From a checkpoint of a small transformer trained on Wikipedia.
Size: 9 layers, vocabulary 8192.
Training: a variant of Adam for these matrices, 6327 steps.
Each number is 128 + 24 x the weight over its row's rms, rounded and kept within 0 to 255. Layers, rows and columns count from 0. Numbers have three digits each. The size before them is the row's rms in percent of the matrix's.

# layer 6 MLP down (transposed), 576x224, rms 0.0404, rows 226-307, columns 168-223
093:096119123147136108139116136146139112133122159146116178128104155135150107115123140101207153147159119115163151152134140141114123110129143151109120179139120136148109123108
103:124105130086113129118146131122103122111193168106108111122074132110138125152146077130128097105114139193133138174106098186138131151122110125147121116142132165129125120091
098:131126141142140098089122101172099148104112161121061155100085125096148162107145143165085152133117081112132116143146124133114121104149055141124122106216132106125107143120
099:146122118107176129120161116098153129129146133137151101108105163148134117144130103125122149129068153138127080115085077147097087140126127090123138094149122117103136081106
107:117149159128126105131109181076108138151141107105148102150069077120108139120139149136119090116149121128173111133138102133129116120181146209147102127084128145117108106149
088:118136108147143130132091116132096119143138173152161168149107137126126130072191110090137117147129129114211127126129122122081151105149139109132127117102149141107161148112
097:098115110118154114097098155137128115094141120114123177114155129109152133135133121130117143112128101155115111124142163139113142136113114121170106088118105088137141131092
107:130125154160171150161126128137080095140096132092122098154154158091129154145101136110107151094116113149140118146098104139114113100116118106125145096047143093135135108108
107:106119111127141121142157076055116165151116129137102117091115176112136127146113103152113167142110140083137107138109109095095103108133135105103130094163123132117135119128
106:120107122152110127154118120130140065136150183139130106143122151092105069120150139136098150182101139143089131128136126142130130157130110127123103150179107162187111155103
101:148171094103130100117113148125087064144142127161123107174156086174139131169163113133116127112143132156134119150121131089145123125170140188154110093107151139129144103112
094:119135116126131147148144125137105172096139104130125155164119163140105118113138139151123161119098100136147122130108164151124134099102092139109152095074093139124109119088
097:156151132099124152194135121142130133142111147152134105093133151163157110150143111111127148121112131155095064117149111136132114134181130135148140115047177137118089151141
098:111145122113148164155098113168123136179124124152136104122126161150121079111108148126158125155135162131061125087108118097108142188115106111109106159160128143107109103126
103:124151125121114144115182146148156127111072133124113095164125114126131156133153141120117121158136121071099144107110118119127134107170167106137090130090130136171125122155
094:129110105171166143101120126114089109142163131146172122145128055114099124174120155118145134123143170133123115128095129128143089132165157109139147106086136143084136129159
092:111117137101122118141121151141136092160137128130136148103154109181131136085124138157139150130081138141095140149155151106132119125116151122145102154134139129125110099124
097:152154094148125130126175079118144145139100148137129090131101166113111116119176140086147099120174115110063103144176130151126129180127105086134092148103142122112132135131
087:142083158103128168142117130154139126158106166117136185155123133161098143142126144137145111101106125133136104087148149120136131169098124128097128132181120128089120086123
102:102135136134135116142127180117164128172128095107114128145124103129128077110116137120106111117121117111166190140118134139104146149084065161140110128103095117145136165160
097:162140109100152133106121140148121152101056155150130112101085150076138119114131120103114114120133112138134129124097132104117171121135113131158111115133102119102151116120
107:144120144113115108105137089150142130076109127107118111091100097136080099166126120159150099133129113116091150053108140145150113135165129144144104139191101137100151138159
097:123143149146104107120145128097141132108140128161111144129117147123094130136143129191130102109113140084126089141137121125142102126085135122151144160072097183132081123095
098:155073100133143153098132133127157132153132142107100163121151095138136143139168110101168117136095131094132126090128131074086157125105083093131147118141174094133114111160
101:150154132086131144165132155116117121127180097100169148146150123105149113096146170150126173117075163144149131165122146129120090136117096130085105141103145099130117132138
091:167118102148147136129136136081149164144150129102145110131117097098146100158112097106147179099129098118207150151134137124139162125119152105107138151171124089132106127147
106:096100148129106123076134133146128129128160078158119120116142149127141119131118122139196145158134113126153137130144146155152155142081144067140100114122141073152135153161
103:080098108148122097131141140114174144149125142112143112155158131119081130132108124099107153134109169171076150156186137143106116114122093108107126119100154101122088076117
108:097122143129108109133127092166160113138100139135145154121150152131139137080114112159146107160122144126141117123174139095120106090131107089143111151114106118093136090143
093:164136107136154116098150097073162134107112147129155085101109152110123116094122105126140109151084157119090128091129097111098119155125122161114082140175134066147104115157
093:164102135137115165112123141116134173095152128123100143109141114143108127123153141124105120131150107108138142108140128103106150100151151118122171127208123136124145116172
109:134097131163145199125157122149127100116147130088153164138113122119108154110137129102146098117124126109123167117132111143111136135188101107121144152000091128156131133139
099:177129109148098108116168142127127085086116117132105130105144142177144116145120125105155086161147126119117148095140090167137134137184152110131135160174095107129135120119
107:122126140104165150093142114157167058159108193112034132113152135143134144142149109143113090110106121120117114128104079160147153109156146148135143166140156124136135115110
100:153154120157128093141141157154142147093134167112140127154098136120111119126101120128108151138131162140120108107147126132124175112108078139146161147121133155080110122091
095:110113166151119176181107119105156113165110126084131185112123159132138120133118154094131123106096124134097093151119089079172130143105198113119154110111119178119137145168
101:156085140125140105147129154094063136132134097078123114135109110138130119131113141123148159123136137108136125083141117113149109109134149113110119127081137136140148125156
107:133155111173102157140137088135080129125126133114107130099102124117139071162125142141159120109129122084113131094113103141116141125121161131118150118132109124093160116126
100:194172147149095140080127089170144136131080098114159167125135113122114139138113136135078155110129138150164129138101141142151116120091103178116119118140132116113118091153
093:134106120143091127162122115123106178133141118120143097130147128127155116163107122144094169124156151130183083110114104150075137120139141123131158119121125149127155124136
103:142111129134132125171105121177120174122119133142134126111105156163140157140159123138126127119109113144155130124140131094142148136160138135106136139086126096132177157126
102:135129122137162118144104124139123166125139108125121150105159129099085111118129144106171165113089130140134133154122135156134124080140091159122132148161087181147111133095
103:134140159109131109090148180102086107132085096156155142154100096117153194154158135121138121145112135117122133133134126135114092115137115115133115109122106125160098143109
107:142126105119161156107129084096162083169169090176149163134143120130138130135109090162145112114117130129113145141161129175143119132175133109162164129132158120115185108152
101:143103127136098093130159159130122155124115098146111121153123142132124087067132163170138119169149132184136128117158045134107120135092120118096103148139118128116100110150
100:110124147130087126079175169158172143108104157121149093138135157119101133144133131140109084149084118088104145169113115100122155137176116145134122118158162105133106144142
103:167098139135122090142140143124073137135158131112147099100115162111166152130102155098125140119129134108172126106160117113116150134141123124106116119160099130132088095141
105:090146152099144145119132123137142126164151132144104115134159127153133150155159109115128131080128107129092124159095126078107106132141146141159163125104131129081132109080
095:139139124118103141133145109127124148150122119148116127159142122126105117127089133146119127117154133126093131112120154151094172101098109127135149124074124167137146145194
106:169119101137106143105135077173098147169095104090155129150118144106117094145122104117126116099119088103075163118099106132151137132144118127144118128092116121168127133142
105:119142105099088094144111084110105111162063155144115127159145123123121114167180170158124148121120095165100138133128151135142136075099091098110039123085125136116152120111
098:087119139120115072173131137111126152129120198126095134140132151114136122145102137110173130156111143132170113112097114118134129129105185136109151127159125192112081113108
104:102128112105156140089121153152112095186117121149124125122107135127126143068130104137147110148114084121119132153119089153143144149154145121145149114228152152089135128107
102:097139136129123104138105110099119139151112125140142095151147149118139158110091159120107105119139090099101134133127144135085116114101160140140131114074116101090123117140
096:108161178098097141137103160147101136110113134152124105122154103140111085103107134106111148145116138131193126119134064134133151151102144100120143104140131150085165077135
094:133137162128118136106133163083072111146130138161134084101099091130141107126156171133134140124124118149117161129080096120070107165136189105109141098158137100159093138152
099:123119113126127145099118134143092146129120131128157180170116163115123109133177132112104101103131151140132144132163118142127105127141169131142152139158131164156124135121
099:139112096113137063122126104133121201111136121134127131115127115118153189112089174159135133102118134147143111165121113164103090136115127110145122127191091119090098145160
090:155132117100126113100148165149120129104153144117122114135114118093098126082115142101133091122117127101126134095162123170146093193141134124112113159188119164128150163134
101:132101115159121129114135113178135115139120141127116138097116130114088100114137117151166104152144156099164167120132124145150113138151147136164122138117082115114095149143
102:134149122143099108121154088132114125079137145121114136177089188109108115162136144146168110104138118140122104128126137086175114074132125129084160134135153121140126156156
104:105122136150096130151149132129116104166141147089163123176097164091120153179115142146111111125128147141131128166119120134137140140151154119115120096145063136100142115132
107:142157102141121093145108126136105138090146138122151142138112134150086097113134123141156079141119126110125144124141142121130124163088136115126120154123133175114107116156
098:124159158116132095086145148108101145122137087186119069145105112122145104140119161094110152111141125095168094149130113106135166112138136130152156130136131152113133100076
096:106067148142126136150125146140115110082120138124130128090147142151098143072127131125154143129121142131105119133114104123108123154143139104143117132022153110146117076150
101:111113144115161141166083131210142168098125123163131150097117156136162142095139138126105183142142110087100139112155136162176103091131109146124092124108124095106092133093
107:164140129147173115122159136148115099141152179106109106107118115095111128149112120162118100130151117161136110061138098152129136139131129169105143114185153140112160125102
108:107116135143134130141144145161150134134104154129139161106131129117112115144129124134179109082126101138112139126140090085108124128198152146106152114165130126148119172138
098:133081132125156126143146090102116158083148105118149145136136128145127104128115146140135109110136143153119118124126168170146152159136112117176164110144146144148135157109
101:122128154117139160141115103144132132164099163189140167174100142117149105172125111096153106124131106173060161116138151118126113130140159109153133136089113093148119127124
100:138144151106101115099158191136118126144094119088125133153128126116132111122121187115122129140085110125109110100145149130147156149113175134108133097132158132152139111129
111:160152117171176141105135152100116161163117117119149138082116117107126099096110134122150187153138162106114142121130121160106133153106129092097136092121169144161124175153
102:128102119133154091158048112141136163138104105162100147097147117146124127157083136141153136137148121128133128104127108142085093133119139097140129135161086137123095126099
099:131123101096166160103141123144146108121184126141141112142144131159135151075137097105098072109128137144111126122097120153104114170107098149100117058109139078175159104131
106:155142131098111129126143134157154138151128116156135114145130168099129129106147146107148143128108119105136143161109147122107123130148150163149136124113128113129136142119
106:116115178118148094113144140087141110138120122129093116109112123131150088118130108150128139161144104145146122152161122124140136129139133115164156125008145156153111126111
109:103104102139153135155128126146135139117164175122114120119133104138124124159149132113136123093160143155161163135131069141141137097156158098139141117176138151147156116081
105:131151101142131139099137141096112132141153082113106093145102105090143162138172125171122134120133135119150125188079101105075121097122136092152088155136123134132145150160
104:133123128134167105133139085134134153150124105143179142167113085118094102132124186150151177140145125125128124122146086123111139117086115128141124129145136131096136151165
105:128125165127109138174095087110153094147147151124114131131079135161126121177078110149071110113142109087123111131176144123146149139130163150135143114150120162147089151143
103:150160156105148125112121124083127105097160168108135108130149102137129128140150143128091118080135146164144156166107131090136139149114150166144125154166143120144144141096
089:129089130115156197148134115161113151142160139141117128138114130142093097142093108104189144113152134137156103141088151126161123125132124086098124140165092157139118082113
# layer 6 MLP gate, 576x224, rms 0.0448, rows 227-307, columns 168-223
099:107070080139155091169106127117153150076156110134144124178155068107151100140106131120110091112160142126088126123118120122109161142140156172106128117107148090148091120095
104:142148148081143109155121124099157168090160109156120136131133153114107118169156135125126161145090102141106106114133108090130155125123149118170112146134114080125157127127
101:162168119140143139140120131131142115070107127096125134076138083103150100143076122073138129164146103140111143118177137113140149136145127145153129112115151091133144154108
101:140143057123124097170131122193120135088083125122131153093097089135086117101092153164119089121121155157159156092074100097128157169105135130101143104105145152152112113158
085:115084155128158125118102133127114124100136141142143120135112153130074127113133124134146145107089108132178128140140111075094140123114127108154085114128118154158141131132
094:142107078117117116125114107179121115065188121112146144072143144140134107142157148107103118116117158106156125135111154109118138103087095101146170157122115128124107100101
102:119147081138125102134133125167169130130132119066126145082118117144121138101125106117174167142111103117108150105099142120125143179147093098162142145136095100159172149130
099:120148110148075109146084090088140111110156135119148127112140106122133147140104129156141114099149116159107145093084147133135159156149137146073156134133116104111111147141
103:150114133157147081147151130172138107104141212116136114096113130130084095132071125150163170157156141142122125128135167159161115146171142110084092152114126138101144124123
098:182102113133108087116130148106161131095131131135131104176101165120132104169111136098116127162124133118164135096162122117130099163113144135088132114137133098185103151112
100:127135124117199133121117151122115119136087129127101147130156123134207154160122138101178143152163107140135130105124094116129150140118117115108107075104149158149103116085
105:138125094101156156134167150138102123138122142114130154107121138129121138185131134137117114152140136136114169124156123078125148154170136179091113095130109162175104091129
096:131125181151151156160126134110174121132153126125109141156138089136131133125097157121133154128133144117146142085160131158131127128125102102125103108121144097140120136135
094:187130204120103096126133067115085119178098135125155115105148101149090147111090123118106112124155108098120138141140139116093163121110112126143131155105133111128152137130
098:109149089136151109159130090163119143124134112101140112130135152115154084123124159140166156143133110141093115117115210127109127118135111171121124132128119141127141140129
098:163126120155076150162167126128109146122139114096142145125158140088156059124130160125105135104116128159137152090136092133140126118129128124132121099108115125127141191107
091:148142150126148153134115163134137160145125152114096160148159107121134109093112114110132117129137109110177144110137144126109121105135144133140133102113108140147117157095
093:159114133123128061161147117138121136160061142145136119136113125113141129114167064111105161168171126160131119147132128139131128128145143089158117102123121135092143195168
104:180116106177136121134126132111134139102070111123163122168141061125121109187122114127117115146131163209115129125118158142129123137154159181118123116102097135127149138146
099:081110101120125143167092158151130116137137158128128118182128112121107081114115115097126137138079127126114145146124132115107136152130183159098194128097147142111153089177
101:136122111118142156155114122157097138142204148105112158094136143130095155121147140162167156167132130115146110136154169119103133130097125143131163148082114119144136115163
102:109114110135126146113082104148114118114144134123143094154109076111126128134156173193142149106140161082112120108173138140116148118143150149126148145091140172084152115113
102:170124083091105114176135114109147133141082113088093130133117123100133145157134143168152154124086135110105110120143122100126115168136139126143102118108109123148096124126
092:149114140136135110129094117169129136120123166112110086122142148185102108178124168098145087106154115146135149128099118135163091168130118142131128159116150125129157153138
094:117180137111123133168118130132128096123100125179131098153177156170111116104140099154133115159113164128086159126084079115113147131159157143120136078102093114108107089136
107:113115130179149168132125079128117133117102114148103148148147107145107170109127098122122120137129090151113145113099145126162113111141145107111126135089095163133133114112
101:083144097118130091163113108164120148110129149138125131122148111100149108122141115135120131147148140091116129126145106130106134129129150119140107180124105143162164149168
105:135119126126119102160115098140146123136130090102176130120157091126151153173125140149156114143127076101068127068124151138125114103141134176097096123111121157161129140159
096:074134135128180110164109129130102109165128129089153106148136149108136091181074126119150141141117126119124138082133133129181111126139141095142157102131141126135177124084
092:115124124149091145149107133104100113085158136127109110126134092116118140121153141090166142120138097139111129119109132146129143091160149112131099132116130114117138078170
103:141126098139121134129116131139167101164143108072120151147126154109127135158125149115113158123131122124096145126120119130156102104154107110131142093121093103173169176110
098:121145119123164088168127146140117162127105118107145122133135117134153144161068106129135109177187116106080159092138126117132147120100090122111127142107150124108137133159
098:156123164123119147164133033099137091164150143145105145069129129137133150154127072144172131067104127092090139109115117135100135112092133109132145170119100140135139151145
096:122120185109143117171155093124105148122112119146092138070163118153133130178143107103125133111139098096163133103079108172136100174096128128114161163121115125125120174163
098:137078160110087184093130139149159133144138115137117170123146120128139103156155140103103133133124114146133108134125153101138109133156194106108176121121114155113077109132
101:147157126148153129141128118125092137136137106142134100118096127121085124151123140112131157119123156120113113132142160110104110152139135130131105167111149154102152142138
098:105132142165123148170181127129130158148081129105124114141129120123110069160169118105118125131130141155089146149119125129116134185121127128167128113114102144137139161116
095:132137151147110126161117106132136101108116114107138120118115151183119133130110160097136140151113096140116114087100177108157132165171107095108108120147124098155196129164
092:122151129113171071095158115148106081154203124165168133107110162176097152121140073153173127133094162147162139160106166158142085123106150094121111101120154104137156161141
100:200084163127123158153141086123097176148128163136161117127124137108085112105109144109137130121122133126140172154125145109114166097102160114143161135100140133118116153142
100:157119060159140127153110097135154182100185160151131137100162137082106084132162189120126111120115100120168116089139122119126163121103091138111091148122123164147120144137
098:110155116084117133141100110123152138116116161117136142121143153083110124108153108138148147076106120119160168124103094128145118147144112115148111129081107162119121164135
102:125129132187064147149155103106107132105114168122080141058114110098148145165125098153138140133118099119137131139174107147126131102128097135116152127113137114127129144157
099:154132149152118132119192116171097147136151137128157166170145133126108166125146147098114118108112145096121134105139144134121155123187137147136119100137110087145167128137
099:145109176114101118131128110150133101112134137109102139113127139123062152147125150135105112135085117094130149133106125140119112151163142153148134140080122165130130124092
099:132139138157078112097182156121153177120120153097122127109145157117105127100102103151150124163125093105146112096153118122126100106158137120134137145125143150095129128140
098:152124125089124160119152115126080104125141154147105119115135165152115131117159064157145152119131116103127124111116075098152123129129163099102092188118128157162110123130
102:134152152150147110147122116128099152100139125100120141141113089120086080107157132097119115143081116124116126150125138137150131155132164162122105118120138097133168140149
097:108145105184111065129129137131110147118137130153135123137102160146135181129138106136125196175113104117130154125119133152100120175107102161119126118112160155109144117129
093:129129124125083118102113141112122144080097125135108116104136123141133124162100148072152140087127104108112128149100112129128116150137104091147123151102176106112140149111
088:178122134122135110140186139119165138133085129134101087132145164138108105163128128095164111134174144100157128138128115148164119155144133130157154176124170191124160191132
101:191167150141108094175118144134179153150126166143116085126136117101101124153118108156129127141102123160131156154120117172110125121193094122135157078126136117138198116121
103:096158101130142115148110109164117100139149112098095141123121135116122106153160136108175121109136106108124124122118091093128143144107087153090089110098104123144139088127
096:129132127137098161106131133119140133150158155156106091113132146161122124125087158138140147093130124136136147142119140150179120089145153134098094172113120139121132156107
093:121091152148160115094105116109157135157129159121121103106110102143114091131125119105133183120113137126111117126105097122129085117149145141144127139125152109133111130160
105:111162131134125121133201124136060146132149118111109139119104160133115076166117093139142129143164126121090194129147115142134127092118158137082119128099094134145165132125
103:187108085127142127177096083145097141168130148136133115118128098120142167125090108161175122131093090125126173109172117123158128116154144112104123128115134142112149134112
090:104076153141093172162139170139160130135135146114145129120084162114111142132156132129117139082086131147168133160105118114142148092109136140122159134132131093118114134103
102:144141119084106134150133121119178107105138143131186141121109147144186087124125108121137134123140092150093122092131128103180122116118119138113145136110127111142112076144
104:155089108135131114134129130068128146129134134100180093093108138160152122133158089116147123094147133184139133039118137086128157160141102143138128113133138144177140126135
098:133117118134153157156136133163157161130070134110080105104148117170131122084112114118143179138141129104067139092134166062147114107114126126158128106111109082101167134058
106:138103155128127127149100083133114129142131141091162117100150151124155113152129145144131140124126108134096152130131128135151126122110134101155130104105128166169147128146
094:115126120107123093103146119137100180047179133121147111130122147110158112142092123127117142127103080087141159099119176132098149120124162115136094161134168112132128158096
094:143139137130131135206104131111150151139157141129132106130096143140129116141152130123138136118109143157113135096121159113138122155122138134117155138137119167115123102179
101:148108105163139115175124123140140146110102137104117145124117128137097136186091104147146114147117130106087133077123150158178119153138155143129176177122131144122139107078
105:118137136171134123132188056143134118111184141118127100136124132093163093150086145135166128135114085095142113106143123136136099144126121147110094146136142159097141163129
108:138130115115110121126178111161120120143086108148111118130090109102174157178133137108078157143168105124106135086144098104120202157117112154111107117120109149087158163139
105:152126127125127148180161092128132147116137138119097126110130161127118123116147119143117158137133121123121117131150094098139138146143152109103099144102159159141151125109
101:122136107120111139106105127154118141084151135132111126108105126141146110131156129096090123122111127116084125103128162111124179159143132111128119143105152095109203141139
097:137148128130132121108096104102120147124143108161147131128099107118104150123147092185139167144143162143109078108149141088109132105129134150138126132107140130168155132122
109:125095132120132161109134130127112081095103111138146145130150103138131106148162141143115117117137160083157134119118100117155198137113157113117095138093106110156150140088
102:151144116098126145144202141161142158135122127130132128098134131118127065127096183079159143139140111102122145137133098082148127145089164144141132095109149150135176194116
097:106144130121107093125088116123091147144153154092175116107132111122125093127144153143135121108139143108096140123111142129114123123146101101111110130117117114145136125173
103:097126108122111157185114097145163131115131122101103151111143136112128124107113106124146111119121106131092122096126180118112100124140098108114124096125135138121183137118
102:115132100100101145116118109125130128144136173050106109113090140147134153138139126136163073134124129100133164098092132084147106139136121139133113143082141110147122123109
110:157096088116147096158144101164135139123120134120151084132132128157129123158104128141135128151104139146115101083169110119131121171136134146107157105121129135092179095155
101:110130108104170125154185120128121111118159149154142144131222142134106124148126132116163153077144099164184154148135150134149150155124106148111158127104078116157128142103
099:180104101110104120130119110126139140131100133105130130119129152064118123120139163115106137121105154141123128093104133154156117113147123139139118088116137094155117087096
102:138090123098122139164130132112105121133157128145109117108121092112082173131156134156148079120101150100125149148109094102140152202139119184114138152107119169150135102102
100:127121151141129129136130104164121114138102120146115121110173147159098147112153117118061163078099123101127154155101153127141147151093165141115093137130152140125078115120
097:109132138126124097153137150144097176157098113142153148143142105092113152137126119112097107162121131143096112132095094076155128123151157120129172085077161132139126166120
# layer 6 MLP up, 576x224, rms 0.0441, rows 227-307, columns 168-223
104:120138132116194103143070138165104106119153159144116110109115115117150135112151135111129119121182119091115091097118115117107154117136129090132081102128143113144085139102
101:132134116132126090146149141100142169107141123138118099160133104163126126155122160096142115080118157174138123127105168146135120137127148101106147121145118151116151148123
102:148117119129133122142107108107118130137108118100151126150184097119128109087120123200114130098097113130123131160170125126123165161130144128142147072141110072141142174098
104:160114153086166090138168114145147159109070106122135133127161083097104106179092161166126127157140116101118096119095150122095128152116129103060130091145095146119115149152
086:128125114160134090120107106110132116107067118120103144100080132143155154100132141093121119107117140117140145150174143175145159134129113137115127130134146135139082120138
098:119163089095117101096167131183141115111113137157133167112090081131113150130144151143179064127119143162162144082107127117114154134145139155146147195141145131129112106131
102:158115111085147120155112118125111132164109126094078153136150104102125093147157118151129110121116144111120150122098150133114104150064155132110144128112124150142090101127
108:120151163115092119119128152153122121122126091159138180091152140123106104134146156122122102149121133095167080135164131124098111144126101145081108140153083153156123109191
109:131112115114107156134138175115128139102106108090124117115153133082148135136107156134059144093117145111128093129104124127151147131092116134126162081132121089115142127093
098:157132062126116107143102131124147191153150098094104114148102159134133058094122163148114133116106162150139123136111136142148116138110107136144131165132163180166154073159
095:148106131078112127121145124116165094133151154144158110159116170155119161144119158126122090111142161106106108119154129136131112123151157131153087127141126148133172139160
098:114155155128135144151112131101134144177131143144098103114111146113160126107124104133135134153129128111125100084170130157130124090159104126134147167127136105105134106118
100:164124147162195160154129122104109128093137134105085133117132109139181117137112125125138134147143131102129143119138160134121158114115140124131128126144096168111080139109
101:137142111095155118128172089135128110117135135144128134164177124129100112104169144103084159140146100079111142164152168183131100161132117132143134154128121111148112120134
097:158096103083115130141136132087156081144155144130144126129109160154131171120152128102089137098122143127173127141126162191123112116107161127137135133132154119148131120123
098:178108130174128114119144091133104130079140132067165117121133138138120118121130141121116147143156149157119142114129112130126153126150120108139143152133123131133091152129
102:148159140138136128097100129097145129144099127142152124156175133119124101110109095128153157139129121109112097144117152144104127105113145085121098124103134112097133159138
098:146173126130155147145165129144140129128133120142174074141137139101158066113163107113119111113147129171170138146148098124087115137104117132147109144131110127095129194114
102:137139118097123161113123150151149128105139166146110148141128165120113087147117108132105093129120098112152146176074114111179153137107193109093109129136131143130115092156
098:128108141100139130163105128097069144116115106126141113169108144073138093096109126118110128133150155155137152152147091103126157116103199093153150158117117133101114134165
104:093130121135114108106115098121143101087107096128148133134120074166119124150132139138111128102102185117131141114144076144123113120147090112118123118124119124146136091147
096:143163111148103118122154126110134143145138127069098091137152159159127130125142074157135137124138090175106122124120117150091095170098105119131109151113168121152149166159
098:127121085120102130131139156107143126113159140132147111162108114151141124128152141121115122098101145187134141160115156120139115183107150158111097068121132106151118138116
107:129153141121132174131142186097136165146089098120172138169121192101092128112160195125123122109114158169133118140134167161195110144141093099128128120132104117116105084082
100:146147148165115150135143129136168134149110144132129121156145132181074118124180110126145082208120109112113109113084096112117089126113136122152165140138160101102117134108
107:182142178130136112101124134131179144123130103167153132138114136156124113133144117156124158174136148107124134131121119126139164109146128152126125126155143137130107126139
105:099138133110118123152157147115189139116136114116156147131109130098158158131106126141117112137158138142065128150149147114132122136149176104117167117136115076102099205113
109:074106146121084125143121119161097126152123109122141134146106111138120147142150146132120124115151114147161119118120159110093116129134131129111174135117135105109112113124
092:143110144187132128126124171100134160143174148109117120122156076137167128133098097103121147133123087149179170106079132123098108150112136173127179090133148135186111094140
093:145129085135133127138158097107134116143135101109118110122094133102101117140109141165132104106114176107126145155144111173092118146085179111142114139114163112154094139111
112:110132123104114107142105109157101141130111140154179146141137153132159160116136112118116152104117159116124119166188096093098143125125098082158100128132121139146161152130
097:112114135146084103118192130123179126097182111119092116096118150104107120132137119068124122129055110115144136172117134149164125115184136127124102140132158128148147111110
103:132122102158117119147120132121123129120127170156155097105150105166145123136119114132102142154158141126122121139081136143109102175168111149097077135101132172154117082169
103:151163128140160131152105138145106088114130097150117122142090168139134134117147131073116131172200154141122143107094145074145158147128167183148100151111134128090134137104
092:111127107202114138137169098104120100126152146073099109091120119108090155151101177119143098111135095074108137100124095154109097091120125102093128170114163156128155085136
095:145142172058139166163127148099118149148154172122091096139136137104143161129146095146138166118105118160139139113114093111110139104153104096146139159131145077120177144051
103:089114141139114109114127128153138093126140155128130130096110121099140163136088165142145074135120125101114135117103151139097123111130141123097181140133131143131099123140
099:141159124142128135158087131171130132120153130172150155146099145143126132154126129128087099114111129175102130193123132103084086132137109187116135091133141114141123136162
094:154103129121084127130064124160140110067123131091172168134126149122109128101123114118165096111150114144086141104141115104146137132112132135071093139137119140128116121115
102:109113158117118138125118102117152116097175162127137129056129138119133139154148153138132102099107119127124125137136125108131152156169132100105165132121122138073130128137
103:164127132189069102118125094091080114077126104114155181105130089132087100147135142098133123118114131132124116114131118146142109145135146121137091130115091187168162135139
105:128129119140164122097134148108133140129150074121136072128145088133138110081106151161131146156151087112130100111146126142126066127135093131094126110132117118102164165150
103:097131163132089120109126128101119145127082124131113136108110135113131154182080106120148108151110107199118096126150135156123103111143136146105155113112128122099140132115
101:180110132136176154096185161144146134126142114150093147122112155137125143118128123115133139126120103115155135165142177116140178117154153147143109175141131104095192085126
095:136155103168114141122141121101115146088118130124133130171162110150141135179123111110125117125135131125122129117116104129139126084132144096135123112126168111135110089150
097:093121128093127090116107128096119141110189120126135066150123095129141114157151127117112097150122108110143124109112121109131177135113119150113165126132095123128155109166
103:118166094085079141097151124096134137134135155115080109157151099143080152079135166128122127159111142102151118144122104130135157097132133140134126131117112124100132138192
098:156144121127114161134170153075151100141094174116053121134097118124133131118157147074115125145077110094152119159125134076109105109125138105103115126149167116138109092103
103:123126136128116099123103113129145126187129119120163068158139150180133083133088137095104164146142168135108137135138088128154147105128119114119162124124132123126136140129
099:122141129134148129100139091127103129115127152168124147087173148116122161074112133134136144117130136103130107159163123136108133095143104090144126130113092119082128095094
092:093130144121139130114127118167125157122124125144127090115147108137158144077109118133122122139141131139120140105128137119155136134143115149129143138106088130113190135127
103:132142106141123118158153140161172119162128124151136139153152111114081137115089079143130178149127144149114126168099137152120118149126124130134165072156167121094170133114
096:160121114101094131087157116124069108134139142081094137119141148082115117132157124169131078112127116155132078122108118101120143169142150118166133164109146138118126150127
094:170135084128099126154118169127151150092092108156120118104097125115125122126133167141186115106113129124090131117129130107128125093138126160099100170114076110182138141160
093:173115127109118086139087086115094139109078128113117172114152103117117149146116086160135104145131156155086111115159119107112165128135165119116172132107105162115114135136
102:118129120131114132123101110129133138139157120128097146140091139138119132112163105122130180176128185140087142145151120104142146163066140115105115123116134139129144151169
098:113147148144120161149168142154136120168123163173126139082092154188147127104100140112146106138098153101118110169101128100106137133186141106129102121111136139136164117085
090:111105091140131162133139123128096124086110110115114100118078142169132162125156120124182167186140147129125148113098116116153114065122145102131135108130174104098129128130
102:161114081153151121077128125142118080143117119102143186076131107081127135170114166147140115132135112149119111115104155154099096124132106126081116124131144107121134133113
101:130143125122157104092138151147105163109121126141119144141114110133149082085138103099153098116144140104100177143147118126136134100123135108117138131155088127162132174153
104:121126161166105153135160114061155096151136114113141159121113122108121174156128130147157102135081128110112101166114162119109134156098100133134088141132131129100129139062
105:145152163156083120123113167128087151117119110142150130170130108118132098155149128113124118125096103140099129150129106148152173169140106142147146138132179154128140078151
097:155106103129078078146110105140086125108096108117153145090141147139139140122123157159117114140100156121121167099121131122162119147202118104140138149101087152166115132090
106:063106119117142111130133108107116126128091117135091117105141120148102183097115150114131179124209123131162126119146133167136132106139115114163108129119152118130109109123
101:149128101117139129138123089138106125109122126125100150124150149081135138125153142152122132125149131133131138130172178131158135098126093156125176093127122095136099130081
109:145082114142113103116127149142138101104096136134076159119137137124160188143100157124137145099117121134105131105113088101156169117077113125116141107115096123120077109122
107:155146087127098119157131128110207133125114151152093155147110166146130144110114135096123164116117200108164143158158112151131083067161136114138125126141125119144106122120
102:145139184145112151127111113104137179137136109107133088117115112121160142129176116144145153155155098151106129133142125106124122091159145147096154151146155155171160104133
102:144175102121099125125121153153115112114151090142134126151128171124124151091129121121111160145139113128132175143140167122121145129123144146102135135111096060135158162087
096:123116195109121177159157120124130120066134147127112149112132132089120164152131137131119128111116110090141133137133138121093177126171109135127109098115142105159103153097
111:093130125097152112109130105158139142134128162112139103153125135115139095117099142110153131133147104128080074111129138113146154162144133103131067104131156108124106189126
103:155105096119127068129131126141115130105150090148096124140113107152167140170143147166131139171139093120158104152137133097128089114114109128148117109100138131115173147109
099:117114129153118090113118124147163157144126126145126118157087133150149126135112115097136097075120168149093128091128111108150147106079146134145139117142144135131118102147
105:139137133096097121135117168195138109066154103124183140155103122107153150122111105100137119181129119144130102140148128118141136167184151076125113113128148098084148123133
102:105141124099149097118140149125093133140119148126106116100091160140118170132139120169126121169103086131171133138128144134142119104149132110167121080103130108158126156120
110:155129132113122119137136138118140166103147164107124127114125148100122147126137113110151130082114106108167125145156132120110072130099120130122103108117120154125149180153
106:096149141101124151126152126112142118135175157157119138118128143134122110113125109148111114173099120141098136135108170107179122124138161177133160107117093123129128145115
101:108139118144120105130133126122109165150107044124146161102130138193132151111104155124151146136126152131114117137154164123124104123097114108122055086128150124126173120146
105:116115098095107086146137105127135124110169119100120142105119127117177135111056136151139149143111154123121135098115157098163121113158107162119177078125145157134095082112
103:090149068155132118171124165130078147124101104122095123119114166103170106117174069131108089123124165095101137099165123151117157141165137127136102126125125134128124095135
097:148151170091131101138135123134120131132081146152142125150114157131084136145131113135119110119127103141098124135111117138121138137131141128154132120106145084123131160119